From a checkpoint of a small transformer trained on Wikipedia: rotary positions.
Each number is 128 + 24 x the weight over its row's rms, rounded and kept within 0 to 255. Layers, rows and columns count from 0. Numbers have three digits each. The size before them is the row's rms in percent of the matrix's.

# layer 3 MLP down (transposed), 192x64, rms 0.405, rows 176-191, columns 0-63
102:117091113124123143135125134133071128135114132126089127133112106067102116089115110129110097059125170133084138142132157130105150099138126125095088145147146118138105138149107178138102120152118122
101:118107149119157145148101130130131115101142119127108091142085157104119132162156135150135116150119105128112112169146146084109115095121092135126127102191115137142130146127143073150097174158173112
099:106130145148071127154159159161142127127131141139096117151094146132137141167128140145093111179105124139126130105130173115158143117161141104141084110116176116134138163116172088149135116137117163
093:102154090113160146118133149078126123121122151135162122112121112100105126090139158136111138146159133151153095129168091084133121101124133119152132163096160127167162097122131131085139087099140094
085:076107146148094104160109136142118089140145139092124155144143152172110159116104095161136123099101114123107137087113104148086142149121129172162167131104147143144088154128115121122121137105148101
102:143148149124118117114127113118127144144163084145143130106136145109126086169123187124138112152158143167155098125126158184097152104120117112148149112166126116130165123138136064102112145108102119
117:131135175101111131118143103110134159160121146137137124137114129151123160156136148115165111141069122177152098145152098165146097080111107073128119143097147144159135118146104152091105110130117138
092:156129172121132184154157129124130145117101142085114149149126122135147126157135092149177133144168140139143143153143162125131128090100127153106132167154145108094136157094159109131134174142099161
101:096148178067140168136165130134140149114135122132124107083129141165169120125152142162113102110116118127103083077130160131125131135139143132132107163114123116132154124133147191129114109114163140
105:153141173113152118140128131141090135141101187093131126106139130120127117093150146106164178106142175170109091168103122132137122163148125112136092153135094148122141150126139139131087168125128137
091:079139107114103150118172099125137152141172168109085138089124114100138124104112108122160092128117170124122146112133155140149083116138078145105116139137111134156125105082148149137132126174146130
094:153127107110085136130094097127110183144127103176126113165098119153123115103083126146122113174081127168130100130110136155121151118117097138097133086115133125116102109151111105142120135133129180
090:161178150128103128133088099096132130103109123131175112149133156167135091146097126125117174140099114118139130089173153156126100141161153149126150138110142118157125150149114117153093170160114127
099:126105155092132132151160168091128087119057150160128117138118132113113110142119152128105135145175129123154114097143111123113098123103115149105138106162147133140172169128098134100137176143100123
100:109120123097149128131115102130113107127131116131126106111111125148157139175107162166179130112090137127127141104108104124157175114050094164150149139154137144146115107141134121132131115068114104
102:127109123119128111121152089169143140162117176159125105161118067110180162162070162136105109134109149151133120145134099141152148117167135135130078140122138122139142107141112155132127110134116111
# layer 3 MLP gate, 192x64, rms 0.434, rows 177-191, columns 0-63
093:162136104127136137099166135095107116137115154149095162153118147157128095123117087067091103093134127122177110117116107162135109128163127120115123158107131165170130117129117174149142160144133140
093:158159151145154150112138110164141096143146130100144125133167114132093094129124160092134155100198135096089153129120117143105104145101114132128137140152131128091135154126077105124087120127140090
095:089144112158152151074132135147135133158092103156100117119160136125107120144125116177126157085132158099100125151123071138120114146142096085130160134127128092134129115139110096094137155146127092
088:119129146133147113124059158146181133138132126131090149140125136135161119142115128104110148115129112142129122080085145098112144154139140175165103143086134123105109121143089103142120169076128142
101:132115112137138139087090167134119136092116132078115084150109140127111136137136102136154173132121133133116155127120043132153094157111164151138140109120142136115108159114099165139112114112138091
108:147125112142124126104215099108141132138097111156162141157151132142159112107101123139138102141132173114126100117124112160118163111144127111112113128160075118180139109104108119120147143142162104
097:141070130121116165146110130109120137152099112144097144158091139137107160179140108102154110065128099151127138136118128139135144093155171160129124138148142090120159175114107097119114108112130118
102:102131168126159127116129124089133136131143171164153104148099088140116170163140122145097131151059097130109110120117137151153148135113107141145145154152136111122117097124079148111090137106166115
106:146145136103106083152097125120137137153174136141137149141128156101100124123121156105108125115164132200127146097105100110148129166164099114119095105111108124110161151127105155117145158109174149
082:127157128135089082112149112097089104130155156139158129066120121110108131149147143136105143099119079129096125105111126136125116125090088195096103117127130104120124114093112095110158137131132132
086:143127165186197141096157143146129135135120150106146145110124114124129101151114156119135105130119104079115171149174132131121151128127148153130148134111150069162141129092116125125146119169141112
087:150130167135157143110138113109134107141131150160095150143134172132080142128141071138115109126087110139119125119099154135107160107161132136108108102128176076087136153169126140160111132114161131
102:156129131143123136099131101141115159134127123131122143146136124086128129160121144136160118096111170125137109164085128184183114131110139121178130100066068143138124111158137101119141138110148139
098:119085103145174117132132147107176136151094155185123119129143110112144147142105108128113122182096128157168111112117171150113124120110133165127133121153114093155151133142127149184098136147138138
102:138108172130131144109097145076072154123141117168122130080112168124086146141135127130113166102138122090133146104200102118138157118140132141118160110112139089129122135112124125109149109127107128
# layer 3 MLP up, 192x64, rms 0.434, rows 177-191, columns 0-63
097:082143159113152114115113164120113150127130115104129121131107137093083100121098168151072120142141111108140131137133090104124120119144097132189128122163125113060125141133160167123122124153145139
094:102138123104131133166124116129098128110117132151148095110123127151100165087144176172178129115128093118104090104102176099129148083115121146151163109091122115149110127117144136112100138153098106
098:127091151096125153164131155093150132088120100107134180121140106144121138123156106137107132168166118132118109112133109148110100126134162128098122140109143141159102190085104170116109127106101099
086:134127116162097130110120142133160161184130134128173107113100179123150081092144134150135119146148137155124122144145154069140102129143107152089125125104151159128115147166136147175146150135138136
104:116116107147135113136137132141159156123085165112147083085097101116125141065134094092123150120089128117074150113160095102131111151121112152122145124122129127111136090128117145154113148181137122
120:159089151097072147131163161122101154083107140145141151134126143137146121127142142151186131153081141149132117142153113148119129089131142113161125125081123108169124099163114167111142142135129129
106:142080132140118152162092112122124175138139120137129113137113142134108141162104100093168105093101095154130166131111119151127156092146157165108132124112122106131182171103119076146124106138123124
097:107136177123141139106116109119124169110169152153158107145100105116134148130128162161099109134080125145089102134091155121159149128130124155123136138138138127110093054156092141120141147129158149
095:101131135113125121131135105107130106132161091154106141131112136122065125153171142080165134064096124151160113113113140109128152157126126119122123102137093125110145118091102140127113159108188133
082:140127136118127120085129122125166134145113169124118131120162154101119120057128148142098095156119159138159071145170135158152144115088145136133145135145150116133137095117127187138159134120119159
089:096110118077091102160134133118108101131135105158105116154105127131119160100132127133090133110126189168141133076124141161133112121123083132104108105126117136093173129136175108150102131109126145
084:091132081144173091162118088138110121118133162134128169130109086096145148117137153144113095123132112132078114105076129105127130122123147144119162117108109142148134134106135099098140186097137138
097:100151100119078129142110171073158113125116163148085101103111105152118126165157116100113111122143093138142138092144074143085134102166132109114104111152146149113105122123108151121133139137132123
112:134132134147140139179137143082128175142136132154108124135157095153120141118126114117093130133116117106136126137175175108111128102116129123085151113139132091168146133126121116195129082185126117
093:128112106161137151108159147158179123137117180101099155149133116127122117142143130100113103116098123163158107137123153094137133119172141117136081121143088146074135134158136172111126118096160151